Each number is 128 + 32 x the weight over its row's rms, rounded and kept within 0 to 255. Layers, rows and columns count from 0. Numbers have three digits each. The size before them is the row's rms in percent of the matrix's.

# layer 5 MLP down (transposed), 1024x256, rms 0.0867, rows 663-868, columns 128-159
102:126134183198132115134176134065145148153118069149120108165065078141151132144190056089158114151154
108:075086074116142174090163091037123123190102059098148153141120121107161116109172145125123132097106
096:145207082191177138171182116114133121210139107125133100134142136149119045156127121074096107156134
104:112136096176159141150123084177111080103128144183119144085090086139136137124184110138065115123183
091:116201125152132117160060122145118130158068160109135137125154166173151106135145073146133100132150
097:135137125131112176074164086144166159122091148134146168179123123108128161147127154078101102098133
098:118119121168138102166147184158124145117157133142078111130140181103122162132172094126120047205116
102:137100155119105105114120142141171140126151136120170056142118177185077116143099086169054076177150
112:123124091107091181070060145169183070091149083084087128120060154209165202150102128125111103161183
093:140114110117175103127073173155092148083130144145122116151143054120146154124163156133128178109082
114:071157086154144182170173086141129114118135094144132115128166147061131116120147069098104121172144
109:098105115139084116149092149182188104103129164171118116091158152168123145125124118141125094146135
094:179168095143123130131147175070155112147184114098124132145131147133149070161098154165170126131135
035:094112120121101136168105170116083090120165107164074125182078070125145081160098147119130075110084
097:117129087056173211087127126120101156109162114036114170094151115143120095104117115106107108159118
105:178099101112156101112100145161162168130120185154131157087184118152162161124115112178081168115197
088:143096179082078139098098145109077113159166127090131126093114098128124147137115180112104121084105
104:122162132172153126139085125197109109096150159152040155085138159127137098135120215092124118157166
095:072154157137083174112164078115110076169133104101130159113113114149084102172055089081169095167120
096:114035152224181136128144143165124094132141181118102088127157109087121140109155183094105139141150
105:133132072113089116155134163205085125164116097155105082092159157090109133116138112179104106096186
105:098185065129135105104107148120138127112135130135079126154068148156119172136177139143081142133153
097:091170122068106165156131048151152163157169118086145186138188111102138134132119125121099131071120
104:178145154104131145140065204163131119073122065147184115131134177098131118186081171112135133166139
043:088118072098095106076115084125141122113154226186152096079105108144124165185111159121165136155118
095:094131107236164138148154129100115120116162115121114120103098104128172115130079124115183141133082
100:071114197151134092080152152130145142102110145119115146144137091188082139101147107162178185133174
111:072144133131160138102137135131107132095129189156073105154078169141145105133071149175114136202129
115:063105171165170091124132115078141092137117186125166101167081106145138125153110113104095139062136
097:138141187115085084149100178200113096154115118155097069168073116128121149107077108129083176119129
105:069055189165114106150189184121148118143114097160140153142129122134136122121118117145089095138139
106:186103136141096114093098140096095154056183100139123110186110149125117079104049165113121110154149
111:142180095132209097178107143113133162105105177175188103144089161124106151163115116128142144160083
101:160124132110101109118140179052050118161155116131124157137117124144155098087163136139121183132131
102:122152083165137159121152054118142099099091177156164152132082148099150153120102196095124142155050
103:120114113142154065165140092118122127082118126090155137100141142147137128146142078184135134141166
111:144082120149128106121103072131134171104152065085151162183161114102163141175080119111126148135165
098:169111128112131129176206150130126130149159086096168107191102180034132135165146069122109133133128
104:087120190090105141061144127122123136161088103099111080076153161161156191120062177069114161178132
102:131128088140103132112143136084122166124169102144111132176151085126120111148103155167111130124183
103:135144098144134127104162157099164179125145141137162141174145137129124156175092147156061067168145
099:154146188053086159087113140102094172167131089179153114105209117114133092124119098124117163111147
095:060068149174128117115149179107151109123082135087105168152137128095107161153141168114141151170120
105:093129106056116085100104182123077145067171111153140106104204124119116158110134129115123095171160
086:155043110127066127148151145152164157050084110132131163090088144121090170120132159086088144135132
102:125088131063111206119166134168124066110088188181153137064113079183144158109112084144081108114131
098:139144168130152144145171072169133128177115138132167152126086143150169058152113108103144086089099
097:118129140114124152118102190063104124162070124131148174133118072174105121161109075115125161092099
107:148112134121140158056142104129158092083100139118154133129093147136089162128111176091072095110103
037:129111118129197159120111201201180095102133163149081127144113136093149121156122118105146051129100
102:150126176132085062102082145103165119147118177110115154119146126194179177146102086126106153088126
096:178178090095074201058163141119151121128142092190096120092120108181123149156135146145155114142090
091:099117110118176106148132150108144159111128089140167070093185121159139088127179152124081147077142
108:137126130113201137162111149174121137101181101154153124141138104121136153184029127157194112064153
116:156101147092146110093160134137143102175109163100128141130138160145147103066171086097074106108148
092:126102114085180106124169177144178162172187161086148120124142137096095163125126144163110224119080
104:084156155081101125143114114144071136151133044066150139166135125100110171082196110124142135115133
093:082155073134162150140102127122070133113148092127164151109090065075080123131131138128133118108147
094:127109119111098142178114123191137081144188103137095137192124127094119116116128134141132099066127
109:088163060113162176131107157122124135070126147181164151081163137121084164109168150115085103186101
102:120151130122140112121110150142141088132125110156181115123112152099100131100136117132122122147126
106:122127067118171133151109089105094130140088178065121139182079134144140135163042153060129121162117
100:155170146097156117155165107157153107143092136132151119174156166100200133160073084161137166133158
104:161189155175135093105120082083090131218110171060090133172129144097109106111058086125056187115110
099:075201166101132120125102121145131135125210091124124158072110099145105130091200102154144125130179
103:110178147094133078123129137166133198140130113075123110106115163181083133106113078118121119103191
103:097152162111098121056113069114094205126155128162106090119157106117173121168114161094095074152115
105:145114161098203071140202121121107073112128124140078075143124126144127129122135146170148136109087
101:149171133183138169128143087141107108140130070161085186072145151113108138148100108094092122123126
096:115143172125149112174175140119180137166169160125162113118161116135165118135114110089111111121062
059:160156121213063125106070094109118090131126117117101094136102160139146138123102134142154111164127
100:143137151123085132192191146205090127105166132118091135138135111092163044134121092149081097118146
100:175097104121179121152104231157206154116201167135117136139102151085129144097135167084065146135182
097:144083099157061124165188148148176142153149126129166105134133067174157116223170154115125147137170
097:157135149095188096072115122098109137143063095157113161140096125185077110162138089098128151146163
109:085127060118126095145153136124146136128116179125151100195186102079099120149109090091098136164153
094:158113145112119167137113146083109121194084115074156118114145111090150175099054070109116106111143
106:132144115186126123117142105161071114146113144134103113134148093157152102124115055122093168123147
103:163120153110088166103128181089097099148164127144102147106126087157116121092097129080129172165167
094:118130101135151127142150128174105097134120115170136203155127172118132130082110137189134157107169
102:142153149114147122172158129138124159130093110072117090096131177103075166110158107191084177052116
106:122116064104103045172137121159148149093112083131094122169150147086139133173124077124178104109078
096:120160159109142158162125172127113117168114113110119119088127128119138122148152089159116108108154
101:126137123132137172138147138140106129114115163110111134132142125126157110100077171148165110179185
103:138113121159119150087130112121098127089159085096146110162193138139113207160103166150150100123138
105:098118128119164149095130098170125095096127107088138135086154101152172135173135159144080143114114
090:175099119163172132143144115145161156090116102127144123168142129208116054192138152096089158123147
096:105075155160080104130079167124168151101113121183149088144062143034092098178165144130075116158172
101:107168142132149167170133102072081118145192120170162113112134141092139109128080124096097144101110
102:114189162153096140123118154148137067193132174147161154101174147115106167129091105166154139114146
099:161094130125088097076106100102089057182156102153126177147140113094114171209153124115159122068182
104:138099127092113125151172099141104152102118096112093137111097114070138151072107187146120173102116
105:059120187156171110113129140040089137139117106157103135132160124160143092126072035126110165164141
109:098112142071086118150170124138153118158140165150107085169195169126130124155124145102157154110147
104:147201147107201142139130066140090186078137167105143142162104060062111163092117132170109121165123
092:132047101125195145170134142175222156142129102093106104128136132115117131136144120144111118122128
102:117202164073198155072112159135138184147112119112123134121126196113111075144111135193095086081115
099:108100134136091177110105125122180102100107112095150148072074104126135167183083065185116132159110
050:116086074148181153123057122104167131149052116127130078119129157160160121175167154188155192114103
101:165121127179110190091072103178108112143111136170200157151129092159130094167062180169091130168114
096:144135117158133085147144165087115133104152193103115107068118114161102142152143100137082140097119
105:170110066093136107134101166131106161205114082103166093143191149169156111109148111124162127105160
093:138095159184168165069140126137201114172171159093118041155096152092116141177146156119137155154140
103:152144111194163175070162136122130136094125083146164147186114171139198128109125155046134089056081
104:170139122196115106098150125126161098144106112171121148109147153167202128112069039161160158130118
099:103141128121150146168132220125163142120077076113194078122161111103120119158145073106106115096079
090:097129144135103142133114103142129116096117157110075081104128140107125136105098115149126106100145
100:092088109123147111161070207118184170090104169134142135102140109127087160186159120166061136148162
112:137172110142077174108119165132146157135187088128164073089181080148153052185099108166103132153096
093:108122101124086134130139133136126058168129168108096105095093107127123142074123160114138136110171
095:037118122155154115160175094108130085187058174109114159120147114131180097160134114120115107098115
105:155171138157109205109136109124170106188184160139199129198153127101124108218109154137178118110103
109:084152131164135096133158092177117104121119156195112147090176143126121107069076097190106084099058
102:100156103104096169097125094145142143215168117128053162124176090117149118090138104137115100144119
103:154172108135109123101145112163135165154174146169192129182106141096164142146122107117200096088142
097:100188130120088129089125178164151132109098077075142205166064112159071108174120072117154122139113
100:157108103133112160128079116136170139095165160201125099119177137141150133171070155100122163147157
106:096139082173133117104178154138133125128137142054084103197108102106120170095164105162112211082115
103:102143111132115197145222098149183119070163140095105109176143164137099105095124075143108161104167
102:138108117107107055133120116110088075158142090143076140121088076194133108131083162103106164097204
105:100105126132091168128134128159139108138155142132164093087081171114137121093114151123185138093096
102:075107082148153130141153153106121117142133129151147128128150192115174150086127170149090146151055
098:128135129175115125138140059187128128115110091144143078206127110148091117107163134060161100136157
098:165142112168091143113076177134094138123138137125139118089143158102140172150131090125096073125122
094:087146095128119111116120096164156077168128150099143159113145094159065110090149094096121098101134
099:117129188069091118142154173169183147166101128079130113085127121150072098129113066115100176141156
100:156147172133162126113101069166170109181094088086161164088115129140122131151068110140117129130155
101:063132109117079139127178115177158167129123099116189068121162155076170196180069111134120105074172
101:125153151167160182115159167091135148148136154078128063133120174141070126160108127099129152108136
104:152142135132089120118110151069157126116119157139123111146100148129089151060186134137140086154124
104:127126154121139127126161129175118073087149130113150131130135134101065157144116141141111091226106
099:133085149123124122110124119138140153126125165119116143108101140117121099088129123106077132077152
103:137112092131133118131111165140124133116131131118122097108092106173094144107139093165132173121148
091:077163148114098187112172199146118117191198084122175105145113107120140149152083111120113138118070
091:151097086167130097109172103149099062122085150154068070120156140119146151199130136041173128150148
094:132133177121111111043169087109133145079172100129087057119139149132042120151145100140147120089117
100:195131112133173154041079078108130145172148167162112116071128074088141054082097100122165118173153
095:167106117197077105154148152152116103113171138154106093167134123103152101130114120133109102150140
099:091082149128172130126166154125115102085063151135116185104095155117122103165128084089102155078127
095:142081115148185187101099118096136099123105164135120199152149161084127094127144088181164190163164
096:123123073083141098106088113150155121172120142158103128158091091091134166160158084133121158144119
097:157132132191125135120131192165161085114182191106119060139139178096140103111170081162169139090035
097:103088147138100133106163116091140091135139153146103152107061136133129133108127165112121097144154
090:096158151109154151141123143171128111181097146104173070128149123112157124111123089145132140104086
101:144162178117159112108120162082132202075123153123092133072104168165135115076083089145093150150168
097:060097073120081168093090151068145173136138116120098141169126111144129184120087121157094090145178
105:120147158094155138085172058124159101205054092147108131150091162169156204170153089139135178149178
096:167054116147117121126087231101150069175099122139169065100103130132137146155111104128201086182071
099:124114144123164131118109120123170181144153098149114111159158138109111100165075115104142124167127
098:148119151132202141134154170132137152108109140088098114158136131156114133066104161120096163120113
102:116161186168148142082080092118102090135164150134130171180143119148057158111098140138168091100063
101:095160141163175161112152109108081090151125135085098076095117160209087117129169157135071122129152
098:135147143134119157127152137101145116144103121038102155170168136180091132098135105143090166121100
103:156168083155126132085158163149114164159094075129057111158094138118140156104115180109097107147076
107:162125118109096119075154100078056129198102145136113130094172222135168141115150125154070149079128
102:107104086116181123153134109108092140149103101155162040106105136183149177133173134162147106183144
095:121213173077120170119156153146162135083138154124067101104079121109165110144116179045079081082125
097:146102135162149096114042189130143212143082076124118089161106165114138140150188160135082133108122
098:103095162161137162155123141178102144096071063087115159171206164083110089168088169078157064139142
089:151090180153098122077140100113117126152131100071121111102086126152199120120129153051145115189136
109:150137157176096151132190163158106126107104144179128168112154133155146152144140154094129143150149
103:183154060026179143173126143143123071096111093100125219176162149155180175126119118156095132123138
095:153123151207132068142087099152155157183130133133131084074124162093120103155159120106094146080171
097:172166158125113135133110217113155152111099131112194172107144126109138138157112065138115238128090
089:103125144152133136158148170156155092120127126105103138079153121113118098151134198172125080166064
102:153128076206166091123104055100107132126104133103123131043130191103136143133092199145152097134094
099:117123126180093116108152059128111122136133144086120134122153142130143135107111176141130101159143
103:073113116185171083105127162055182111130132152072125151178093157152102107095102169139125150104092
101:084138180180164153169123134101129179164110174193117174156148102168149105166123125206146129078152
098:110131142104117127153138136127184134144113074177155101091131165159061101082137137102135126160159
094:152109111111146139152112102121142112165115175074134158158113158161130050087063085098103134094107
035:176125125139144118193153139128100106146084166095162070094165112110098167178220132122181065120125
105:107157109171139102128118110130119118234126130097129139151102066106094119148148107109130148166127
105:093124147092120141165193137161179125173041154182122075194148133154122123153127082113099076122096
100:080117153072179113141109101124145173132073147092141087137111171140188117092145100149133126128149
098:218206082100110161123107156144128180165184123187128096080166087102148131082207113109110055145123
098:144101110144111168161151113131167148128088118156150127111096177135153148132097068119160172136123
110:093113174141132101151121143173128137139128057153061067098059206103128080168104121106173085093107
090:245083153124126113119131121123158134097204106105153151169133157133157077121147161105098153121106
112:101098130121177141168088097124147143128152136099141087084123127154104170156157134132103114173120
104:085124110162167147170073171137141139070124096087122130171164147050137133194109121142170085078144
094:120161098069077172140123112152146101075110091151082161126133134112131105114092125182171138139110
090:122128162081114162130156129104127081097102120127108191144158182144107108185094146104117146090175
106:155161115111096141167136143152107093170076106171095118124154105055090132125126197129063159117109
088:040166083113122111110189153057103116121154138115096144118128138083120088124115134112126140137170
102:198133133160105117176154091099105150106119143122160166105086092161136106112097086090130177191157
102:078147143076057177112114175147172184160142154121143107103145186108147153154093088108110117141111
099:124157113124185173174130147069080153154152059089114121143146155066134138153076148119166124094108
101:098164103145138137127117139134130088140103105140121111111121116153202147139080131116138150140156
104:084102176133086153089130127093153101120061094081100151152132149116087131124158174133161131104142
106:201195155152155170133089113158174118074134104138132143141100127163130140170168102171105168108131
092:115169102144117136162104152118106137078102131114093090103171126097141106180147177172129150150062
104:110146116154178105104107136102170119131142129106081147122098172137115112127062075112142177126123
109:107087101146124144128109108160057129201123107139123179105144142148100126107127134120107101166112
095:155166095123084144128051121165117122144137115102137085104192080108156114064091160188129154089173
103:098116144127123105109144151098116139121103106058154123138202097172157134145137089113146109054116
105:180109125123111136121083113143108151119133168097132106145164114148118109115120166104128185120146
107:165157173065099151149163128078136104089142090110160099119179155175097134111194221198174142171113
102:134159151161149149199132154175155123078078156127119181122128195093155114097190109098118107195153
088:163072151097139094158082164158109124130121097144159108133114151131159097087101167096108168122113
112:100182156080151142084121065127157057126033150174157115127120156153151160139115093168142138072119
101:118153120159166155132138156145153082114117111157162148135142169118166114143177097114171153076136
099:162162133124133130113145149114122130124150128144106115117159101127165139117142170115152147164131
104:102089127143167144118128106105126136149136164121145075208119121155125152189156158151099118114114
108:103149152100109127120063131139080095126139095135129122130155110193140103104096085118120122112128
097:086142150097104171087111087148132164119123090101049101150144112091118123056134161093138111116151
# layer 5 MLP up, 1024x256, rms 0.0916, rows 664-868, columns 128-159
109:130112148147108166123131087063160054068101120127114126089156121134108157123092159167126059157095
097:110107048113150114125098110160099195080104131145147142089131127147114098120132178112087147134137
102:079106106159066140147193089153081107190156133136156170134178142132087081110152156098148129158164
089:181149116105074061100177136166105124106157069135157199113127119117135156131142160081117165119101
097:159104115132148063074117100105148163117164100165103132196114096101137161120111138139127127189152
100:146111084157090055122150111102108118102108127166150173162146126153200147151125117117169143140084
104:109133085147105131207122110144152053096111125087107142118147133126108069153076149131142132114150
115:173104135175119140168165106120111100113156137160153143141120156173151161146169140087145146112137
090:076059189134159159124175099093155078118118149117166131109066170119176087133120127086156152158202
116:148096153096135111216112135113176138145180134130143144186132121117103107077161073135122117172195
108:128085151158065111152128154142081155067156112134123158100112178120141130095192087104065073173107
097:166144139167083177131100112174133178119120086165138132106134136156173131148122098117138101189169
034:130077109096102081125103047145109095119103146109168212129131151164181143085129094113089136111154
099:140067125104105137091165118089171162090144103137120115078103128189123112092134119106142191062161
108:117102147045098137116188136181096144119120126063139151176138135165114100178211063139124123117115
087:114102121098108173167121137188131143128125138128163128104124184158104100135108174153100131159088
101:126112112135073135100166105091149104094130106121138083118136161123132166187201107099094120095029
097:126100142144071185122127116116140126108154108108114145110113140115106072107143127103137091144160
097:105097162110101106138125122156111155164127107128183098062156142153092041100160124134083124168124
107:177079105073110144121128134117148127155084101142142138117152184141131141130214190129141100130163
107:167089152159159146129138088104094135138121091067104156156129067152108146094143167092155142133114
100:119118173155096102183110122125153160126172089090105148133097122126124147120172128154136141152172
104:166124137137102134181085103120140121127148147161168093140163087196106044120168144079115097141148
041:108097136135091116139121073136108105137119117140163170105155121155143103097174103102084120107146
091:180084139153117124138180124158184179112132128167116139150109126164149177136189139150098155135158
099:152160111148121149156093087130113072111176110127144152092160162189159125132176070084073137091134
113:126126105143114069113140107178102141095099107136113128137141117140191066174134111173141113113217
116:183135132137159112130103111149089070123103148102080203083089123155152127123196174169094098143166
099:128159117094108084117173040089130120163108103090172105035093137125128105093145118112083127074114
108:096144141090122041198132093165164159091117125103111142089146119152218141094076102148126127093070
108:134133109121130060126141102164099139124114106161143165105177120131164138091213134083169176104123
112:112112140084103104127129095119100128201140141121156149105138087154110128115193127161082139144164
102:148065133085128089202174145122116123128118137094137201089083120151128098147148085121127151091183
102:112123124143081101166201127112120140127122125128086132079143096174170116173123127191065093163108
103:052102175109102204137148138135133112083157162111145179182145160111142106106138134088141160173164
113:188126109132105130186137050124154080125077113104126174123126121152132151170167144089115163090140
097:174076152090128063136119127185114147061140148167173194127155127129138138140144188173068132108138
102:112155129123135111218170150097126111191129087150106110112089130133162137106104113129166154175115
108:170139100064132125189118084158158130138109163127170149112132135190123130096174113102133117139159
104:119182158144133104142081083115074089092161140074175116116148096154139079054130161121086108142108
097:139113155094107142103164142198061178116106129123144180091184150127163127103145191071110069113129
091:152135152092140114171109121140107094112112136145158159102112093167139131149133126128127154148134
109:098112087117186088149124114099123114161049113102087137116110095132165185167154144114140147122073
087:103155158125169140144181151122046137170142144097148106180125118169124086125115128113104133137164
101:155111062163021092146096104131141161069168121162131170106086116148114085062128155164132115167172
096:078105137074152160197145129156092163178181121171117160106132173139146144111139126124140085184110
097:138105136137162121136077102150081185143140083040173104143131183157133093122142153067145160118116
109:175134154123136147173108068154107207179093133156171140140149117096132119136178108146172145133145
033:168131132073078056157065082162120145136098103132137129128177117134155097110146123110092134138142
101:144101147126124170176112116064117140137103154079116165130134094193129161137166157177182163073084
094:130096152071088098107128119117081143143131144092157150115180063101180030128161159087112079067178
088:143115133132068136128113114094102075130174097107115175142074120177207100104125104107155151161113
125:125069134125100107131129065085114136126120081098134124102117067193165080123168078131123152074147
109:144183090145100158139125116089081140110086080129095125093152110150182121072099096065133165118150
097:175113136118082120152121119120088119110103111073147195132150142104146072126126125127067135123094
104:125135102178148095157159111161126179141133055200149114112168094205153093129098092151102144131086
092:164175098039139096079200150126158131129142177156110174175199151129111138097208127162139123095172
095:188092120135118125089177125093173173140165090158125116167064162130158083093119110085158135144122
107:191174072077081132098129104134157144105090122112092181115134146141131120151158120068154086113146
102:110192118099115114192118109127107087145131179153178208144107108156128083116120094084098148130101
105:143160136119096155145131116132116127094209147144178175129182181135139158080133089157123104102130
102:123143103075126135160138078073134174102147162152119169147097101128171144100126171108094142122117
103:106117156109133052141124122147101173137154165138102145081124149149148046113115156117107150086200
097:104138126048147168134144128130136077127147134183137171145163097098169133134151144040170103177122
102:151140100138128140144129128144086168124165139153143189140139048125123094113105128135162057146174
101:094069144151172121148110137119086184144108089139143139154131159142167118117168152100176124135140
108:181062139110129051099143124150110077112082172129141123125090162225151144109187130118145157129137
102:120077090124098118163075124185159097150096070090113152101117057172121094130199125103125110115149
092:124067176168127133154141126143193159188054146134165118094137108172117135078113162097167190105138
060:161119083112062043107133107129125172098148144129178134133137106123183094116166132108095112155131
098:100113151164055113124131107085138158168141117068134095121139122127090143100188151075174101125129
099:158102210156135110132135100097130167139130137142119141036140100207179122136168139123116113119104
099:061104151128148112110069110100071154088135135110138146126135094134153144094166087129151086137132
096:140155154125176126124110081127105146156141104144126121063092121121176141111147129102102151115181
116:112172132088158111193047114148153099105176117077122148145140099110133111105108189091095108111097
096:155078128083070126154128062086131124077110153098150167118123076123152112114132111162090134085101
107:123152131067133164184158111167115136079087115086140145151170132157128158045146115180125119113143
105:114076176171088026150106119109128100142060121121152132156115104187215200139152160170145131128149
094:106150190124078129131116135115149093128154060117141152166156101160178137083107106164106109136171
100:124139128085064114204185102158109122131113157100082118129140125215119119115141073116099151182158
109:093075075084100126112157122150096148167107078150129082144072125128139151128132130123154122110174
097:115163092075140095136110120196151134150104137200116137147128134120117093124162134171153144177167
098:186109148136109146110108090122038131119165103154106134093150091172157115072153091172122121163146
101:146120153153074120144084105095101101204154105094173106158130136184169109081197137136162096132097
106:124116052077142067133132158135136209170158137126126197075165142119135092090074114140104157125135
089:161089063137090091190086106201177163141131155134119110115094155123124074094188151164114193112114
097:162070190123130118113121112173052088163099136158100098110103178169082091125142079131145071126154
102:138150126106109133135168108211100115170132133136156156081159115198110090144099127145093104129108
099:145149145113136141134146095138104102090117090130128173168150196129084144112154110172091155155075
098:089124159098132106167109129083122151116095083102111083137150109125122112115134160064094116095154
108:152116115091091111170194082130137159113074106140090133151115151131120074075133072117113111091117
104:140140141144129133121107129103218142133143133127102157144166107099104198128176127140097128148148
112:114086177072130116157083080116059099149098182126102123153135078122138095116102157112116113093066
103:132134130120146129111134080146092192111088133166108102044150126164151158171136154168100103095088
090:150131119105074113205188109121119142137192102086144138117166076183150112187169156164055104162186
106:129155175113122154139148052113136139168119119088095159123133034168204062088136099105082169131098
098:112134184103182153111148117190104170175148101132152140112171107155156093136129140139156159097122
043:183045136133095103090154098187154113098074126114177155131176176131176130125117108149120207144115
097:175115198099164080137125061119149179074155135129135182105184175160150167159148131109116119156103
092:058110182086117140130133110179094087148122135130131161130140124191131117128132146178122090121026
104:159119131110095129130122127128182117074167155177103160095156129144126084154105122174131196122167
089:115143124106155088182106106098103091127122106107124134163172087182153138147114120115133169151174
106:157103110144061100125145096138085131098162122165154112104066156139135135146130135034130092150107
105:184089058151089102102128141167101108161168161090210132051131111163138154082188103054124090125129
100:143150145113118144136095134167163084084124110081084078084104052123157089198113150093152139190120
088:153116136128138070127146112094085078169139122084092161181168099117173096160139185136101127104127
096:143140209090157115137079093136110115123128074128157135099131114136173086160161079072154091166153
117:114074188147123143142094100142120153166200090098210115116140121162095090111142148105113154116129
091:172122117161166090189144121091089065153102064119135234135146170121145152207138131113100114145107
092:101109169151143127149116062120124132178119079104115098099088156141147080159185138149160109166130
102:120114196147102119108202124110145083130152112080181185143131160201122115121189162130052081120196
109:129110126123096073082084114125088144130132133162195122135151098094197122147102164067128154162206
101:133077118085138176096144094130099164114129146155150164139128142160143119112143046082123100121063
106:116087173162082127113162127169072139129132124112124141075150104148092158070131178138118072081101
098:126111093153139149084089115097158127131108143103131194142092158128126076107114117057098172125216
097:183076098093139139071154085135097114083109123145165148155198110128140102135176188088059110154153
110:094127119158107099146056081129172077113138090145152106140143190148121111150118199111047149170151
107:173116099168119122140148109133049162085086149142121189150131145135111152137100164143128125143155
104:127120150083130135161188130093149106092098138109133076158179105145096123140146123180113104163176
106:107145151138136104166136120130097116181060124119094138035158077131159186086149126171181153140113
104:195118123098063155171102134140092093126130062115111098148110094171118121131112181134118122197131
097:105100100147148092125103100103065134120124128118129162141134076123113182130195137089100100101150
095:191103125097185088150120104114108074146121070181128168135083113155127093148082130167079208148105
088:128054142090086092161133097157136092067135091175134174155153085148125117113120110124091124197146
096:119179116110160131133093095117057165151143131191109156105155123140090112135150112075179117169130
097:175098094127129119142123130147146145156137122143171149111117181176149146132151158171124140121159
103:103083195108103099149148086091127119138107135105115102145124093127147156121136160116158190076101
099:104056176139143100100069109095094198123128101156102113125125129202180129074108155164122169152124
102:114106124092120165119108076069082120105112112109124144118136139215168182149102087145124105151077
109:100061116073119131153168127147113162140112131181110135082089104151166190116130124113092141084206
100:118098093111205130149105143155135049091123111132156124103192142154139123083133186070156141147145
104:192145151135074129138154152114103168121131092104189145138190140123115128092219109132095125128096
090:188091116132167096122119132171048096050151165134095116140092135098130166101142111150111101098135
088:142083159127168139186178134132141140118163118141168146114124149091144141043128174147121138117060
092:148161089103093119121110102079101077150130087162101123160113093196190125128109104147089102128106
101:103142155079053112196186125124133114150142156107152105101119151153144129171078171141101128086188
099:173151182139135135160109148135074091125162145151171178143125159167134162123117153043130138130182
098:126145129148116120136159088167126106141131135089131124098141129114153075141126140136158088146094
098:093140152065116121156127116124141143157195135073188094159095142244121140165124153158117137081154
100:132125164087094105187105080122160143091163098100149159094135072156204127142094114161105113115128
095:109114104128121121149176082126116123127124167138108129156120123153197121122175092119093173143111
096:184058157107118124113084118108046130166105186075138148142155125143135107070158081125158131183171
091:148120107067120068108174132111119174109184155167134118108157141132118124151200116083067150065147
102:169040172125115130142130120069163114109115124117121172099113173168126123128172182112109126129137
093:190137148138129158132080139138098141115183088174216151085142104195106126108128089148139123110154
105:141142069089102136120127082110083122153106145113114191092200064176118157106101068157111080139186
096:096189132110133120140097128139117149103131118076139161116151089093146169102101121143154195135183
097:193072150132067158143169116216150115186108096059117139148152124149166073107087091111124150197106
099:113054158132150139109107123091136154119157129155108124091147117159170138135122079118096118168150
101:108121170144181180166159143111135091098135094192151152112169067141148119124159124150130125141183
098:128089100113147086128142088114116109124191112121098098097119091140142148105121173154066130163197
095:173113076149105109097123134100129158091139116133117136126124030140185102107147091117168158158131
098:150092123064140134158100131126113197101091067137160118165171148188097125137087117160113140158088
107:153054167127171077093163106140131144150095117119098120104122114142144163113161144121163178089142
102:065128133099120134152098131128123131150117087128130140097118141106168169110124147167145106080116
093:155162069141081126085106098151132163188099102107134147151086082215142096154167101139127157130169
093:130080144137202139124185127133098111158112127140141167104118092114156116129115174116135122125082
098:140071180051160100172114135122175078115075133181151134147139120153141085151152188108121120142128
092:115181124031138157162128107170116157099104136168178125128140144131147105136124083122094139088160
107:145063093110100135098154132188120158176135117119175138121174073177122095107153056094166188083165
104:165069090146121181148105120103143106082136141091105133141151074118102118092080147128098137180130
093:124117140088096120111228109187120079127151094165154131080153120104162142083164093115123136121134
099:172112157130090105168138112156069076132090152107144217126124129134119105123203181089067144156122
090:103106146070136098137115107120135167080167160185175121091146156120140170145137126151135183074163
099:130130099115130111137076064093090109172089105103157172115138161124137159093099174140115184101153
102:166101108106126121100146142142077141143138103148132128184137081166149157166133117131133084162162
102:154070099137098125180107098115135115164159084074101124136084095084135151083124148085092129164112
103:125144104089103078112159124130185138147125125089156143124145131133138158096137164093052128155141
097:091103076127056129184102111127112124074076113110141130119201094118105105139087136116094123134189
095:134108124136138109116132101106158114141163153089193135110166145173168106137130170097138167064133
033:149135125098150130159098053094167115089073093142133207098172132103147120138080093093155130122172
102:140124154139108166135157110167118096151172113076100145105134110123168182111145084067147169187099
108:114085110047120106152076121126094095105173093113173103146103081128095133123152156155131113058139
100:150137094095094140118160137102090175175097096121184211130176174124176084170152088117121155198184
097:144094145134184128151089134167147077114109126135134196141076130123152106136194094168146108197084
096:126079090133172120144169090114067089147170114090133152074095112141130082081111155162127132113092
112:083079188065090130091123122102131115144175150187098148147123096108127104101108099095127117070134
087:081118158152148148139141147100102136122110125114163122110097086115157117082150133106140038177118
113:211095142134098128104168091088154178158111064172148170109175129154140084077147122111133087142118
104:139099208046143109173143115114081132126136094162167167069119090135129163102149167104127049135139
094:118111084105144135154144140155136164161126147160129091113094047121117130101171178116153184113147
087:144140168113122118147186089137136131082091132088113113104111088132117159053101181090140087156120
104:126134056094090034146137089140122122170163162101120150080150105100113088139173107109135122098114
086:149103083086120081090109111123119132095092106126132108135128116167127101062129123115126090169096
102:131136114087107126154152115110066102157163162110134121146105150151166160131139117141132115110124
104:113152113129058123112197118160171106108073131145097148114127109135108115156141137062093150170120
099:146132161109157115189137114130145131145147138141135140137118148162130090111097165107139084170093
104:118116142148075124179103049160092150157119130102109131137134121101129185063124151152100093148089
102:147138185134142113143120038143124147087148131125138139156083141184138132107140117195039155141130
106:168150134106093155110092137179142151139146156119133137081131144177121117135131213106090138162110
089:119112107070145132142160090115072128110102120177072135128151070182166159120178169107119088172185
106:144083157081111083120066128147137192122113109155162147139126131193150092147148136075162124109170
108:169144140071114142129091133181114126137095147088169145166132127129131072128128103091075147113131
096:191149084109130108107146127130140122091116117075143119150154120137133041186168157092118086142144
105:191157137136146076171152078095147124149147084141131111105130149146165069083156088119080168123027
107:139067176121078126155162109138088097106139142037152180109110142116131081098158100128150161153135
104:149110116106092115154085072088059125165085142113092153177106059124213137110139108123184140116150
101:141099174121142082125146141116143098124181089138093120123066122121139158118135113119143135151157
088:149131090099143153132173104101147091142128176084097131149195092129143140153142121102159127100132
118:109075144161082165181141132071120096171159128182182117074098067159125121124108153153151082142128
102:100040089116111130194093132130110128137115151086137123133182113136183143137125126120150135167200
097:111147145110199108135101124080157081174109115149130138138089094105118111096138188137074180122129
102:121123128065121111185107072102109143169146110118169164159110055139128130134163135086135100126161
107:104160161138111126158104134129135081099166133134118118143135108150105132107135147107061058114098
094:121145122158151155184119091167121083123129130135224155141152135106114120182082137077134104139074